python train.py --num_hidden_layers=14 --hidden_size=320 --num_attention_heads=5 --num_key_value_heads=5 --head_dim=64 --intermediate_size=832 --vocab_size=20510 --hidden_act="swiglu" --norm="rmsnorm" --norm_place="pre" --norm_eps=1e-05 --positions="rope" --rope_theta=10000.0 --rope_fraction=1.0 --qk_norm=false --attn_scale=0.125 --bias="qkv" --tie_word_embeddings=true --parallel_block=false --init="normal" --init_std_qkv=0.029 --init_std_o=0.029 --init_std_up=0.029 --init_std_down=0.0 --optimizer="soap_variant" --learning_rate=0.00401 --beta1=0.95 --beta2=0.95 --weight_decay=0.096 --lr_head=0.014 --max_grad_norm=2.0 --warmup_steps=200 --schedule="wsd" --decay_fraction=0.723 --decay_shape="linear" --final_lr_fraction=0.0 --batch_tokens=262144 --max_seq_len=384 --doc_mask=true --train_tokens=860800000 --max_steps=3284 --dataset="wikipedia_en"
Each number is 128 + 32 x the weight over its row's rms, rounded and kept within 0 to 255. Layers, rows and columns count from 0. Numbers have three digits each. The size before them is the row's rms in percent of the matrix's.

# layer 11 MLP up, 832x320, rms 0.098, rows 212-348, columns 96-127
096:110155104086095154127122148112084110124118138158171126148127145184144169137115151166103196144091
097:123102165150103071093124133104109121120144156093146077130118122138138088102107090090149169090098
109:105127133130103142085153094146083118117193080147025146120133086087150140130099130133116127137098
101:141117148187106075173196126141169136120166165081115169035161156109103128144112087147123137133112
100:107124146143098110159126111099115143150142115134181078089107160089095137158116141127165093088115
096:213062152107117101144099104113147152173155116123082104063139105098100165114090139099106109149138
098:138135212090154150099070146104142065139109109083112112170124145155148168132039104114069129151068
098:130118074133152134157136088148141143115136184143176101198108121086083146125110131145157135140069
099:095085138138128174147066193112113111101142102095171214159117150109106125109125125132083170140113
097:077140154154126128123097137092179112142106155141129118092146143048099152177188191125162177132174
101:140109107091141230122126152126132157148156133167125147055126198112156124170113183211140157092151
091:127153122141072116088120086146160106178126138118132136108142179135087175120075123141147175146167
103:127114086114145157132154110150126166113164069099134137155129109120187140111112111073132159137099
104:147174112124130089155096119142104145149141168105055161135137101185125118120174098124146122106098
101:103119161104130152151116123127166084114129148124136097134148102132161147136085142074141091124132
101:101136191110101081116138151173119141159144186142142159121130088180113092122176117121098147129102
098:082055130081124114077136135137127091145128137122172160120117155114155141181160147101161130076107
102:107138126123140111130112131140113113101072091136124185151077126115160133096130163076082149098063
101:128078114108132132144165118138105103092152125121128114130077162113123174160136102158151075117136
100:158092188080103098150139151206141105181140214128125149113102161125120117138197128053098115146118
098:126163101074118154088214160096138141191224182025088169087144140125142113155187073160113095119137
101:172149077161178160129117121133154137155134142112074198213160103111115141177159126150130113243123
102:153161063128065155141127179071153121138126059110131117086150103119175108095121081161146081156110
096:060122142081134201085063105133104070136106233156133061062091145156098177137110152100110078076131
097:129126154170083096145097128121112186125127151111146187124149090126090127154136157161128184069123
100:123156150163098099179119088091176135128114113117142121144125104142192107130120031105154097122135
095:152149186166079076164071118070168064140048117108114144110126076112127177131151148155161150146141
109:110133154120075101078083114145105089125155132127097144154073134108067173154127121141173114141126
102:146146136170079126116108080087096135096103175072139090150081095181126166128186115109163092176122
098:123095074145169108184127143162164170144078128142113084162117140115146111097075163122135104092143
106:111161152121144108114057094162099191144156232064171106151178132102070134129077131141164171114155
098:146078155140162066044154168207126140141069132205124124106124062098107160168054130174140123174141
105:153108136121149084100131226122144077182120150068157128057106095131103158106134134134132177089150
110:114123158176108151114104111129149168127143135066147098095146092177108165086144145126148025108077
102:149104144130145139134088117163165145151111069143138063127051061120153117090129131135100073130125
103:172159070137077131122087131125196110180087154161169174128181129104137122105102105079120166131125
098:103112184148182156075139123148145123109092106166164151105103095123097113096131163169158133042134
100:122150118054140114123077120150106069135150151105131126133106066077147162178040200149110132143144
102:119117123224116129152094060127120099134104096120068129090065115111123103133156126131125107107081
099:082160103160115134174083152056105133116160148121183167158105095139126168145141144067136180124138
103:119102079052174137091132137178108153148167133149127166134145120082090106138093145130098142055167
101:116141133120138091108151122111093118118122092127119119117078122130083130184113065112120094133174
097:186089097102094096143159122113111091055157152143160124109167160166115158166139082118113109091110
093:099137128124149059208126123150116108126114144134107166116121144176104179158174224086136139129186
094:130087138136155102195161119099134147140171094146129174082100120111122109166141152157138133119115
103:099171113077150096105083146087075126127128087122108140163105164139179078140141163097172101117121
103:157124182117064117173126138096113164126097121125106149124138172130089152085094175142117138158141
093:116090147110169107099136118161164152140165144162162114150130125161105174094105116089155168121121
098:133167149162122155176069175110113159151100133131153180090111159165171131105175144098111103132160
095:068050083113133151125093151052165117116163162130126171154120135086107163146082142156180073158133
097:167111124181124078120250091167120124116167112125120126136113151114160142144185186146070112112075
094:090130104156066119132162128128076113148077162132220155061123135105120123105144118211150130074116
101:124182138110084101209106125109149093075095156139134166100150138100119091071113163129134110135134
094:145068093128125120089171192123069124143098094078167097116111095121026095149127102092157140155063
103:198131136099105155128093081149145104127155118081148150157165114053120133151137122105094121160133
108:096137174089101176075133101143124210128170091135121134109127140131157081106162115164092144147072
098:100047141102174103145125157164114133127178106137156163117096110144104111165110113131136149156152
093:117125175160120097083115168106133089146127144132108159059119146150092165123119160100109160118124
098:127152127174123113120133162123096136168092117141173132060151165113157130149136144113115130149167
106:165166143162133165131115139162114146069070190109116100144152140109100104079111093140170101126214
096:135131154164093141123121164117111078156163141105104080142102118169162141183075135145100145143131
098:136091132109071118115126141066139197134113127142109088173105105130084085131111145134148190106113
101:106163164122120156178126116067176133094129104094117118116150157106165128148084129167110149079132
101:120128108086175237141162141058183187143121093067146141135181144106078084145133150029115090139136
098:114140143159143118101110109204120120131059123087113155113094141123152128124087105086161145153120
095:145123166101128157144154145137134168133100089202155118119177148126176138153108167113148149123120
091:208155166205121099080087129222103160125103148144156101185105156140111055141165152109140092161130
112:122151108135168151153178152183088208193187181143068112151060177150157125088099098140197167094031
095:144121156134159140159133138176095111134107159156143144125086147119130158198128139119167119151158
101:133112147151131087069090114130191164100160116122131099105141086154121137148196152061059138161167
103:201143167145117148123155121134200126118091058046168124151112153156115202156102102097107121149128
103:166113162064097132145161128151107115179066148151150093191086171174117064102188212108119094158111
098:102149143117076124080097105108122134074103157136144129081141031149176149089124100097112105125138
109:165125078140138160165125128149155154164082141149114162147124128151084127106117106104166101119140
106:118124100123152183194134102172162107077091100092101122109161069114132154094109157088147144103088
087:159114153116119137099055126107155186104082143171119140102115185124169160132132195067100148093123
104:101118119135148122188095177097094111174122141154124177157158154092225173140126084141117166084109
102:158099158094163180129109143173137151123104121113093141107163149160130136118101123109166082158066
101:085123158077125147146124142157107141098152147114169100138185129088098167150130099109063148167200
103:151104059147174139119126070154145105091131163089108140187076109149162128136099138212176148060082
099:126164150085074100128128135148105014147085136133180167101111113157111179143059126135137130137102
097:078096173117154167116110145144105178170113154131091084124153153166180073109086098145153149092126
102:139070086128119175058059130150137103140121073101094131087093159184122167123156161130145161155133
100:129124164192121115102121121140151107156139137166154093124142154162121137171118150156161138103103
105:136109111168170148165169135167112109045115136151100091138135117094152085180112100150085175172125
103:201078105171146128149098177078192149149129145207119157070136073116147135084141138156144144089153
103:063176106128159134112155172180127078146081109184105121149116165155087101153140082050139108145137
100:134122184155071133162116150119161102128114121194077138135185126104141137162132144204048121158156
099:146206159155164142168165106148126169192110227214124138141129168160105076068108098202172185124106
099:102102101150129102085210104110207064145124196108114097158114164093104142130063162119065143122114
102:185153188120098098158114118172070129083107143135067130127140158116177131136139122105161139152087
098:111101133212070153133114078175117112140086145125172121134158105148088123138156040088100140139124
103:119166125176133155118164096123071114158183113137150111125143133178080181076156177140123146055110
094:082146109134090125064162150180166152074131119158128149083119131102183116092113134146180135079171
084:049143168097129099108195110151179098175126160098156119156145092091110120088092091112101126132061
099:134114092158131187101130124130118221110210099142120153128103150115138201066164083137159080090100
101:117118105111082135104152105135143117117115094099164182127127083163074176108105169111079109154066
109:053151102149148114113085154173156162175085150139089149085091120116088142121143102146141128145186
096:101119148121130120181150142114136115149091130155204137110157139127132091120123168155136153116155
102:145153143102117153137139148138127051168148112113140112086118078112106125101100072133118158101120
098:136085085167156151142126102145119155114078115116075135116199102121172153117166173153140087105082
108:110149113087149114151122113116121138125147165176173147113107179117157102159071169125079160150190
102:166104111143118113135105141106196113133130135103152104147172139101140125118135129151121086133126
093:131165101130111088107158159168168073131095132150099108146054172120099127180106108128121112162117
097:152151150195119125110093149118129132098099149108172091137146107114097108117139098098113103168106
098:099102077140117159122139071120065087080097162102118139131109109130072125160127103150062131089148
102:146161122123117124161127093114099146137153117036097061126122089129107172157160120196199158097138
108:143130118100063172125154096178109141133128097126157126124155162221110100139105095135169086134123
092:123125068118077220123139133155111106136112124105117157101195171140123135135175077105157174132113
107:142100106128081094084087151079121159098097086160184076104114114083140077155153130093176145118133
100:147203170144135081117105134150143057138072174060204083120137138160128124076148146126110129072122
093:071147105140113125144159160150082117085105094148077092142112139085061165130094160112099155112114
104:166102087121084111159142106123119086115080115119128039149159120115165104168130105126112119099083
097:150124157202105116164096122146124145108225135119051092145145096096110138070150124144140180128145
102:140119136124156132069142143130182079137135139123069149134106144122105110146122131140122196127122
095:176181088090102185125146146094130199119110176083090109143154105157157118145100138131116098106135
103:179121122164110148138131102113072119124136154181138157140147151091120109143111149136138195122130
095:051087097088150145149158114098111148145142079109178100128135162055143106110135154094206200112127
098:135097084088124099101094143141189109121143176081150199111120179150150087119131081122139109211078
103:152161132145115143099131166174135149165141185118162097148125122111079122160130039147130164153142
093:113133094109099131185135131160153144117094174204144137151151119204124131110165113120173097106172
105:151117092104120092152136162118101133087182111164098158148114105106148141160176132116118085130146
097:126169127169114175142098198084138115147152160187086112144141126133136118129180168104124132126144
102:162119146076153152100129081104070024106152104110125154178091137086123142125161151109130130111115
108:193147071145200129107126164109111115085072167141137134150091116130189129203112152072147114175127
106:093169115095083114129144116167092122157152109122174052123160133090124121202098090096123105136102
097:114171130101093155106139137129112055149114125099093109133128106109099157092104177170193143130096
095:147148083196127173079135166069133127080118135184144115125188196124173088165131139096090167111145
103:101091132077175117152134175122081104156134142118081146116177144131103175139133185160160096157139
096:110108166142138183206138032176137094079120110142103112141137116082112074123104144177158107120118
107:089170090088078087139037165115124115175148165127119136135048099176193185186171147127113131142117
096:131144113123171192084133131093107109152148137095103185122139132138138134156076101155089146122132
104:161086129146181097165134082138069113173100126106114115145064132141076065110116135161145099172080
105:140126131161153185144120161161142121132200130113100132165160146167087105131143095131111156165165
097:122161138144139172139088113150125195206126103116109216076156130117101164074113071140159095109157
088:142133083151105099117114129098117155161003087175185103102098088055153119185131065115175088152060
093:081139084104132153082104093101128131110142115084121119102107077148122204127155086107103132116123
# layer 11 MLP down (transposed), 832x320, rms 0.092, rows 212-348, columns 96-127
099:118085144127131141128123096133056142139132151079143115134093121129117119123149126077103127122111
102:137139126148119140161110133131121113075136152184083137145129169172142128099135127098092086167112
100:127093091135114118150153059139143114129112162148173071129123136116079107152102100133117118113087
105:150064107170144077153150115132121102125179105154108136117109098096134115121152154101151108124107
099:101115075155092134120123072081089088159094158179149161103100161104130118094136163104122080135119
099:154156078091154168065154131064149081082097109159092151123118161099138110192127107163169137181139
100:137150144127178145159181133101181130134128124193084141106200124146065162110141155090136133130176
098:109147088066180123178099128125074138047101158092107154188134070106088149085185093154129095097162
099:151113075138124087127144143167103192148124115135178100096084149051173123120169109105150201143096
099:083123153109105140095166100146123089095133091112115094156129079084156117167141077091104145124169
097:139142126173063091105185183092125111137138154200137153097142185163104127097160080146185134155122
086:085126140177178160144103144118143175157145170112142080185134084075164049134116113106163097106138
099:177174171128103125073115109082130169124142136109156124152117128113145101122125129135144134138082
104:086081168118146174149111102090115103115163127092176093156121098168095163143106073151122148136151
103:107158163123128114121118129064143182087159077137140119176137111129105153152080111133062094123163
099:064159170143150071127113145121149139136120160124082152109148172153090110122132165151130167139066
102:117112140099148094144172141140145129043117138127128169161101175141110143143141099123084151097094
087:171108133144137054138146125140068130108188103164098117135158186155082096074170173121062090142089
105:125143141132123172111086155139139122090109109162153161184135102135064148101129086133040096133131
101:103177158144093173176130080159111108116087117128152133095079134146174099133091068136100179139097
101:110141107096133108156119126177145118082125178094127127134098095105148084081140169132114140099101
103:142111123153078117078097138098150114143110131129107095099123172124145127155173117160150141194137
104:092110103163139087123091082155157151111129130139106102104152135111166071071152074149129187114099
098:172156098154142173176167146157118156085115126156152124087135135170080086071168168140138140090109
095:118105149124142156057100171136162092100099145136095100134150188127161103162109099095085140156112
099:128104128169115075107098143175075086201186151108082118151083174160066101107180105129129103047172
101:127149167157110151138119158147156134056131120093155120121128104131123113126109141155163091114146
101:077142111109113115054159097129106096083119139091177091128144114155131147060131181150196139215123
107:139145098167136145115154131163139138157081131138143140178132127193106108092154160100168153107092
099:159120157098174104142068147087068110125140134116105155179067081146099150111108032107156102150094
102:175104092103185131130055154177077152118116144106172124113131127126126153040153139168101161147123
101:137139140118110100106147121099054147097151108119137161147163164159190133131124168094139139050113
103:124067156198195088128117140127149137133145132108153156095162059073110129100175135124159107118108
106:127116177131172182161120094128109148132117070122132126130164131161049169105135115120160159158135
103:140138130077097167170165120095099074137182116145122162122155185187093163181183065116102186102195
101:117176158124130136065156103167099059111178074102072154087075093066163108147074134108104142118087
105:162096147098134172099143118038133133131085083119134145088106091118114101083134111137076159175172
103:204123104143148113101123129086118134134158143115096118140157118071134117131140126146129163146147
100:197168194094128191085173107134106140183112164148083120103109087168133086170142103155151110128037
099:126144149146157136123096129141137103123194179111199135109082118149151122108110144145116140134139
107:088115124111120134118118089126110194074201119143181125132163099133181078109108140123130085135108
099:096131126109121155125113145146098140153120197099086127115136128111081088136116115163118076175122
099:107133097140126129144100078161225138146146065154119145096135142113152131170092093148141130175190
097:116145070125154099186138160160150120156153123109142203131085028165171133177129143176191144157186
101:130119059110092161107171140118086081092086168138096122176130081122112124124114103126103103070135
105:113109088120114105097196115138134179178042183150103092100096164115128127199151121109119185127075
103:108085102192169183090110152135128128120141162166129133187099107104116071121121135144098080178100
092:140119145096158109147147126173147123140159128163120085126154121132144143120138148116115178122110
087:117132157147155149115128134168052071092108115121137113130138151083144111104160139098131144119092
098:090115115090156179127124092066059155147106183095125125143080134044146148132178188139124155140157
096:152114062067094134160106159104163131104145131106119118155134112107127108162151148109068138098124
097:134127122094178130115111124076167082120111077110104187139089105121089173076182074125101123112126
104:096145070110143107177125088121122061139091153117156135140062073176158108113119090162155099106102
097:109098122026146163096079101073178103119098108119115184104140082153115116150116092101062084091115
103:096161128091128135150120182124117112156180119158084137151116126158125163137133099097121128090102
102:097154123094157123156125090105080167156141091099074128109148125095067123095165166132156109156130
103:130145057141148146112136191131103129089106138134206180107121126105189094082077155082181088145185
100:155079117141108121126137085103110146078109168101124142133210094177107154131130177113118107122167
102:092152122110162100143145170123165150137102106144108105110153157129141178082095135149101069145138
106:119131092072158156150133133140150104096148145121158111155169133172099133121145205166114164190167
096:164142120162130125072094155124182115121104179174119126101155171050125158064129167156116150174186
101:124128101049112121099122173119143130171120077152075161149179127183119101128084121114106184129121
104:159110149114161167109154122119122124128133124127152140129128134088171108186108103100137147111186
102:117153207156167110175175095106093121155164145067156142139210115142110139113155082102133068132120
098:123126140128188154134093166103144111127116126079146119127120139096159139095159106070160136119118
093:160165144157112116167091126152147131095142139112127062125133107131088137141146080120072128113148
098:070121086161087126131179097122148183127100147126171109018124100125107128144124127122108124140093
107:134095092143158059106166074134130129132156164131089108184173076118150098176090168141206066132133
098:097136194078075107127143094127156111120138113090128083147144115071168120129047137151117121120137
099:104158137146158121162102129137116098155158120161130180054116167142092168042155146132156163110152
100:108089071136166154105115169142122159121097159143150121133153088094125099129166104166161147189123
104:213162158111202127116119157206166097140103160136147120142112107099077133143149105116100132160121
104:150204139210141152061102152071129126150147183110094156165150165047087057160161125149113066122130
103:129117069162089163164087114128127166164122121112147132109197145099102131104128139113095136155096
107:166145136108138152117154113168109185112167156043117154199098119119113057127124093144159100085116
084:166153080135162169162162095152099112068133132193176161106101106128090078144106167144142099134158
104:145109182115097138137103170133063137069153143126139140140116085104148140153153159103133159143125
100:099118133112131165127150121125079184148148170127130106025109161096106155068148135114078096131130
102:147075108092084108103119187136130050088146161087049096086086128158151135130157181167144116116090
103:161110135104118157116133150145151048177099218070151131196157122168135157125074054096124161084109
092:124162146149168147172133106131088092146093154118077178120192128148123126153066138109102141095138
101:099102128131140116069122149122122167162162116140175186111104125118133076132110110141128124101088
100:151077032039092122154146156119110130143118091117138071092086167115109150137148113136136137170133
100:140117139079093134070122147086136157157140194169118162135113091052101126121093155167182065110101
101:108131050118177123120099156122137136126138159168081151082115138162151141090112174094047123171144
107:097138138183112199078102121123124124160081102158146159140101149191159089112165124142082140062150
100:122136124133111090109125159126206097099182085112117157122126154163112103135140110145166143165111
103:113186145116154149127105203090102153104061094128137103165116092113130179106080099082152130111160
102:121154092124136143135126120142155141109131128100104161101092118152140124162158126123124135078129
101:113123172117066135147117094115116103161099152093161138122094170136109116127091109154172137091111
094:080152163094117166150101132161107064121151084166200139095152100092093113124106143170125098089115
102:132146117113042130159168153125142112106105142088172146105147175101127178117115075140133142147102
106:114127080133158131078171133133128130124174161109169117207156104098097151162060189179135126095126
098:163107081120164090105131132207155133163079139115182168095088027115141136140043122163128162139074
093:137132107118104179124094167094117091109122113169126134133123146058150113155117073177133101114148
104:152137116103111132111155115132101181138128195119053117134173176115131085145223123091110143104183
097:136144144154116147139073112163095121106135173163057120140091141130092075138121170132165129129160
110:105130121132113168139087135124151157154138087168109145090134104098140095120140144111130162093103
094:156100175178126104125099123197095149111085126143132139130124140119090128061090140151152140147162
099:150119133070144168082174071138118130066172128114142163158153096090142145145173106138108110140135
096:105122140122089196107099106135145097087164098079127124143123122131138170144117078111197119094078
105:032109134150149118153176091074194171100084152103151143127084121153118170088184122125126119096067
102:183107081094126133152116153146116146100130125064181100158162098108102085090172113169132173119080
097:144202128184062156128087092142153104116112138144138130169155109126111147101106122170142132068083
095:152156164106112177188140146110121129126132158108091071073115178107126130091112146135063161099077
101:093153102135137138116139103093158198101156089157158123105158136140092174153134182171144117148108
098:082115106144178126102122076183083125080151168092109121140099139146140101162147121176169077158102
103:158112105146163140157137154117103161196072183160133133096143111126110120162110153083148120119161
095:134146154102153146098114125101146149137104127163143130165133084084166137111164162165093118134141
098:098144108111127085096103099108166121080146146122135107162162126070089124133143100141145108129080
094:098146139084163135117107174112096116163165147121134104196117121165166093153146114172119142181115
099:131121137133150112122079134112110145114089147131169140122073107157147079122126075137125125117118
109:082124151093146099080116122122150126098117145107188087137093114158085139133115162140161121141155
100:093142146174145174144115106129125108108158151166140147130066090130081142095075143144157209147123
098:121108121148128100014117173163092153069141111146100120125162128171057120091157110060138092064132
102:137118134169165146099148107160145131104166141088179062096102085159157154126110116109107114149152
100:156112081197138133168129090159157148074140165142110132112080170139154102100114074140132169131089
096:135154135099083108116138139079102148166105086104139124057125111089091139160174133141119196059175
105:066101140157112073131090085146144119077109096100200100148094172125091151199149138105167157127097
097:124152141121115132144157167060086151119156119096055120142181149048118166174127151122124168156088
095:122119092098136135137110092097214199134159148169079140119105139122137165129095144183125139145106
084:108086137144134108096088149133130147117124087154104121124167178146142158140088092102115151188101
100:114089122148125108098120124088157105118215150132163127131142128098128124121164093115144160114149
109:174046075081131149128152157141122089111132094061154163129114118152149061159158181137123077135052
101:103081094117137119124157162172183102149108090102123103159170126152087132102143190163098068113084
108:115127104130141189151126100146110142127143109157087087117138108100105150117136133135101107098107
098:160154131141058102118090147098158129180121156085148140158113169144151135169147123099135187134103
100:111081113144154061064110156155142083141087082084072143186105069148095157161081124159184118100138
107:110070136186142147171152134178146158123121132181099098136171139128103104164070098129138129165146
102:205141126117143150113082059116151129201133160102173153116100146176099136109160139109127154093130
108:107112120109124170151164143077094156107175164125153150095107125151135133059099131119092172156071
097:113126151106145153098113124149124182106123125119134113131153111105137129091102155181033137090144
105:109109125127143055132132178115089096050078134096141138107082125205177072092114040169122171133153
103:182154130119134063154114085128147079102103191113142090125148132119178149112160122117140124116078
098:134141129115133099127125100127126157129121148140138104140104152162115119127092168166126178120092
095:128101144132121099126115159107128154156102154150111069135126149171113124185089097107154116137079
094:193096159081074162109124095096132116137086168159105190224141160099118140172147114088086163121108
# layer 11 MLP gate, 832x320, rms 0.0915, rows 213-349, columns 96-127
099:180135118072089153084065126114110140108145116128103119192170166141113114114139134124120094114102
106:132115159186156114107136148110128148158172139183100058095119129129151118111151153110174152138162
102:167181158129089109136130175091144170121118095164109121132084096230137072120099110080149154076104
108:092155112095155163129162106088156094176173116157127125156159176080148159154136126136091116158128
097:062175134112161168110153108130104111104135121072136133113070067115176161202135117143110129128141
102:081183128151107179137121121132171171170105179121119169164096121161115127134101150112136144112068
100:114099137194122136140136144132195061098085096111139132126144160132079148126029148128128122116156
102:175165082092167154172123144193114114137147138116126122138152154154176128050156136151074161127138
099:131165158146172159142094154130121176098176149159100147130174171163132125158128143119110117101103
099:181114147161163142125069104149151136194138106078113133114112135086122127141129097205104100110129
099:151141127084116106128028150149076106105112138137091122119145105066170066137095096082168150124135
097:104123155149153090101126135163094129134126176151067104086106084119180145124164130139153150099127
100:114164149097094170177184120056076116161101076079230176147196112163079102177072094138153105183179
098:109084133083156116101115108088082102203105107113167121107114170137173134185171111101094110108136
100:168163108164085168107103103144142144103119155141130134173089125168109187161170085083176163138156
099:169172132145140166116148147140099156118131149138175160153124161143136186146115143158071164141116
104:160153121093086148133080124114182128107148050090190114223095060136191161106148131112101126146118
108:127149107141108152136124127166131131152174171117127149076192139138166141170157099114138144141148
104:099141139121154101081123043163148115139110068137112183100132085129131099157102143123170075159138
098:139010139207163153156165110185097124148120122157113115144158132132088060149141116096090123126078
101:057161145120156151120181158127132148143173166089186130202139159123167114125165128139116145108148
103:108102167149067125152124120215168122066133116093144174138091142183113190113159120086083142122134
097:134166217102154118131148167208135127131135040186111167139148138155071073099116129192133108082154
101:112103115122130130230133086171117100137117124165134202096157158149089153105065146177138166185110
097:086152189148141090122145128157111114138211141158114113116050125160122054085146118081119087117112
097:125160145127102102110098144137137135086149114118133077135109195153118145056128096113156117086136
094:131135146166132129149152141091124120118132120123097131068145138081067127151146130118089099088138
109:153109198134083131119124097128181131115152116089104089140157146112177108141126119115188123183195
100:140110060188131134089110108067139137068119122121155098115100144140154179125108074204120156168119
101:104119064121159113110156163136122134155115130085072184120167127135156103151112097189130164111125
101:149148104093114097169089206105167116096122144106151106107058086102147178153095153133160130163089
103:148113126115129172140122104139113129109106072146169093094167104154186148130133167172122109136142
108:080128135139106091205097181134083130184104145148118158151128215147198139141110116138091098123141
101:170098122122114114124117179168177153181155120102073133078102131134101066149150111197167131143136
104:192145154135127082136165150081199136181139150093202149119161130129167153082114120149105147151135
103:147185089098121128053087163127136146173130105154108155158113192084148074130114168095129169116117
101:127136091205139161073077198117120063155118133112133136123148176128178104164125063136130190173151
098:059115102077155105131109133106118148137085112074164140171124075127172129184115122145205129170158
102:125125115162135086173123075098087113132119130159110140111157175180120166083123115129127185188162
104:114100119168124152117094144124056131144114133107212119157135111137166148157101124162157110160096
102:093125106093088098118141114083081117131101186160109159114143129129112179072166084135178111162098
098:127062073204068121146095109144111151104165187172182133115186116139102119067158115117070131139102
098:159125125159131126102123126100179104155092189116118170147117166099181159136149101138122113118123
100:132154180101174120103123092122143147137125142242110194046124111080167078157145149129109122136102
099:096164122168123143160177192150130130138116115123145122153144093134106129099097086154092151117122
100:151129184116088097075132124080152086164105138150118119128112064162141112111120112164153079148060
099:094146140121192155133133122146099118110102116067142157187126079050128195151135084123128118144136
102:146130141091113068104104121168130125152161073146147111045151142150210153143108151064133051120107
095:109118186140089112083111155139152162103129126167144099138116125077153122116141135116077146164096
099:116164089124103127095118095133145140141119140117147125124112091141196144055159121086088159114146
093:152133102140171162136158092081141110128111157167132172135074097140104178076185166078126117191084
106:089075162121098119151087093072128111145198063069145077118065158119110172152166133128166132122129
097:106145131133105097135146096174111084148129085087124098166064132115057137140095129147146190124143
104:142134162135142133123103096121171108138214100109084119189172119117109138102139066138175114134083
099:097149133130127107084082128150114078176118209134101136120109141129087126150171183104110130102156
100:127116126074159160149036119110164134179139173180158086069142096087131164123159168156165161084129
092:156154110101151189193089129197094152121103123134146051072114103153134189137065105150139149155118
094:142169102142154089105122168091159160091147114128102135121092114075144148200115167113180173132082
105:132070124175156184121146176145146125131141203067147118136150177110170117096080094130191140138104
097:188151161108132174149141163202105143163085061072179072089124093127206137120062061141147127081123
103:142125131124111118134131124195122104160132107093155165130074102074142165121151187178099125198144
098:195132086140107138147124138066158167142127147135137129193109149108133128142074163116215167113085
099:038166109087104189153105157131159069138164119087091061093113101168088104141099169105142126124071
095:115141134116165124110091142087110093190164153141186120187106114102095157090117119105118174120116
100:092088116157151135122121133160075106141095070082154101102131100179071170104101155133078134108145
098:163172061094124156063134151140175173108134092174141088144093108203114095181107145092109164156102
105:107093114133144163098122107179145123129104129140167095138072116160138121109250086119137125156085
095:166087095125137078175122094179147153191181156142090164123086144153149136184100122086115105095100
099:140176134126078059139116123122101120138150135141124094145141070137175105088102148138085178137102
102:114133127149061105103130122108144099124147138095100186131125190102174103093125106093124154097118
105:138155142166133184156142090165141135089139104073140134181155164141143121098171090117125194222135
097:073163128117127112129136116136142133084110101153137125077146077157119095107145093177160038140157
101:080128163072133110206133110154120169103124082127099140102160104121178153126091146144119058130076
100:140170107127142130148142121131125107185122195131064155097121070061156140121160116105184140097107
097:127149096129135073054103115107151108104042106128106145129144152107127159128097146135149141136165
099:149186156110130130142159102117106171169110161109100145160128104147078171137134109101162124105143
098:120081099146131099153080147068099125129176098092041150171138213146149152126112117149104096102148
101:132190120112196210106124131096119151156096123115134182117146113087138149129155112077123172176148
102:157121096157117131123148183133099149178107146163085139109105091053157123234189168083159079155145
099:156070131126091144125118159103108183142122114137152084106122126181133125129131078151087140169142
101:142156161107137142142151068121130056113132118109105182130129181098156087061116140146140118112152
110:139075073102096142157144111184121115162143149110105109159104110159210142084157093133142114111113
106:134145105113160127126128090138155100130092092120157115117126138108154133133138067131132118108103
092:095142127158111162115148125138177154131134181162150127098119149147103118163172147140143174184110
098:055094135040130135102168103096117160136126129107142111096099115195188179051097099133077122079074
098:146206070171111076089098097177224132159081098154102170149135101158068190118131133138146107198098
105:187129131142057093116101114106081078157089146179143142085127068113107076146075125100156112114185
097:207154156105147171148132130122072086159120101118178102146155136184161124150065140068165107172162
099:124141074118197104111160115155178132196155163157121165148132113122126135166123147121115190121114
097:114121107107155151110068107092152123155155218182147089140186158120142140093108176098132174103194
102:160055069078141156067114121128170154149134091114086098170178136134053121109132142159149091147169
102:118191132147085141105122138081145182135158195126080164138175201098141131104117123081117134163139
094:143112108126135128156082142152149077087135094136148068159123114158130142132083095173142132160120
092:117108092154183213128106113091129110170076111131064133129167133144152119137117145139086128130122
098:112133090119138175076084137090072101106142144164049106146119110120128082098061116097092144115103
093:090084158134081094108150095113159082168130095111137113146139070146142143127133124092134086107111
106:148071069105160116139105136131111125149123113096126153103091159127138099158087131122126136170179
092:121162155064096148086102124159123100195116099122144112092145128106158180151146121075156109128185
106:074061137135141117153100151179142082107154110124137178160146200094136152179090144144083098105164
098:113147115158126111132180140099142164133144185145150135103168195141108124055133200102113175072158
105:221154159159190165156128150115065172167167168150079162108128171115095141169149122106139113151098
100:091132136117087140158093088075195114125147155160160121153125175160124174118076089116157102161137
095:146105105125097106125181157135134099123139066113050197122135066112133051182133132127153148165129
096:143126155134137136127165124137179095107178078109103172135096085152096184099101104094167127154156
098:144056110112128091081105127132141148109103154087131112143170122114103108108121036159162115114172
102:103058101177087200105135161102144097136094136133135132112112142114146161099173088090157154071151
101:125167124132158151160116108096116131172112165076129125147161112126134143154129129201085170154118
098:079108101129132102112127144102111092115120110076153134076099147130141106134128119161142121164134
102:106098159118124184095131132134156187105134070113125124085109133180141199103157107112093077118162
101:185125116124139133190148211146148124170162131113103115092158138157130131079171153157135095163178
099:112134131146172153108138167149095127138134092116151137195108163100145109159138195114129170105129
100:056135126095141136145166112180155133157136109145121121098135113104166080226145168132119086124146
096:062116130093101126142129181197122088102111112108148151065106108131108133122141114117145118130071
099:099139165144118138132179147122101139097145085131142106163139109184101138132156156096117169121172
096:105120079119103203127169088125147194105181136083152161152143095206147171098151129159130138120110
104:108176114220102111077136102079121135140085092102168120224101148084147086124176223132102177138141
102:123130149163114130178092171164076111134128132152153109143126155193130139140125139134144159115173
100:137104158128118124118163188170122185152121071196223103097132131135150074161186089113157173161100
102:146094162170128132128151091152102127162110107162122113182135098104149134098139075157148142150091
095:220159146150101148114139166157124132102144163112036180095148154131117114147145126097114150158131
099:119137138114141136126139189120116078102157155173141179130108139102141097190107141157104116119128
102:112145168120083134176170131149072083109149086127076135085112111106126152139174112141147086135061
099:102089138101141086062089065149114067104123127103175083146107114129162142133086161040111076113147
100:038104104111134171164106140117117156151163113118138118139112169161180124122133100113104106154133
102:128137144190123064147109102167141088151117085180103128141195172142122107185117101140154149133181
102:069123105133117085124121090149102107184106057088148131089135121114108054102126097214169140108095
101:083110090184156127152181153083114162121143099141141194090101033120136150148120123188177151177114
104:100149152092118127136123137121105170112095098125171118125067176117112125186104135071142165103080
100:122125145141158115128153096133161164132139107143127119085119106115142144141158137082184141092120
105:149168136073148107109137105152151120112079082112144126102120113108058136107102161145150143095126
097:095167137163058125090098108140123160140101207121109169207080116136114124091163142117154142121127
106:118168173164104076081145136101153168144136166130131122129147154150168149188078178156091094164179
103:168136134098119126179137156085132117122103114149127104119130153122125181149163107094097099102103
098:118118169122125165133141139100132131111098027150134148154111154195078080128135116109136147154090
089:107110129151091077125140085141097146175137133132126127146101093109156134180135159128124130097090
093:123091110125157153123110070087186075162135095152184082109142119093178079150128118143125084164089
095:159131145089106114112126165143138150098106137242119065091058103099086086125137081067124102110120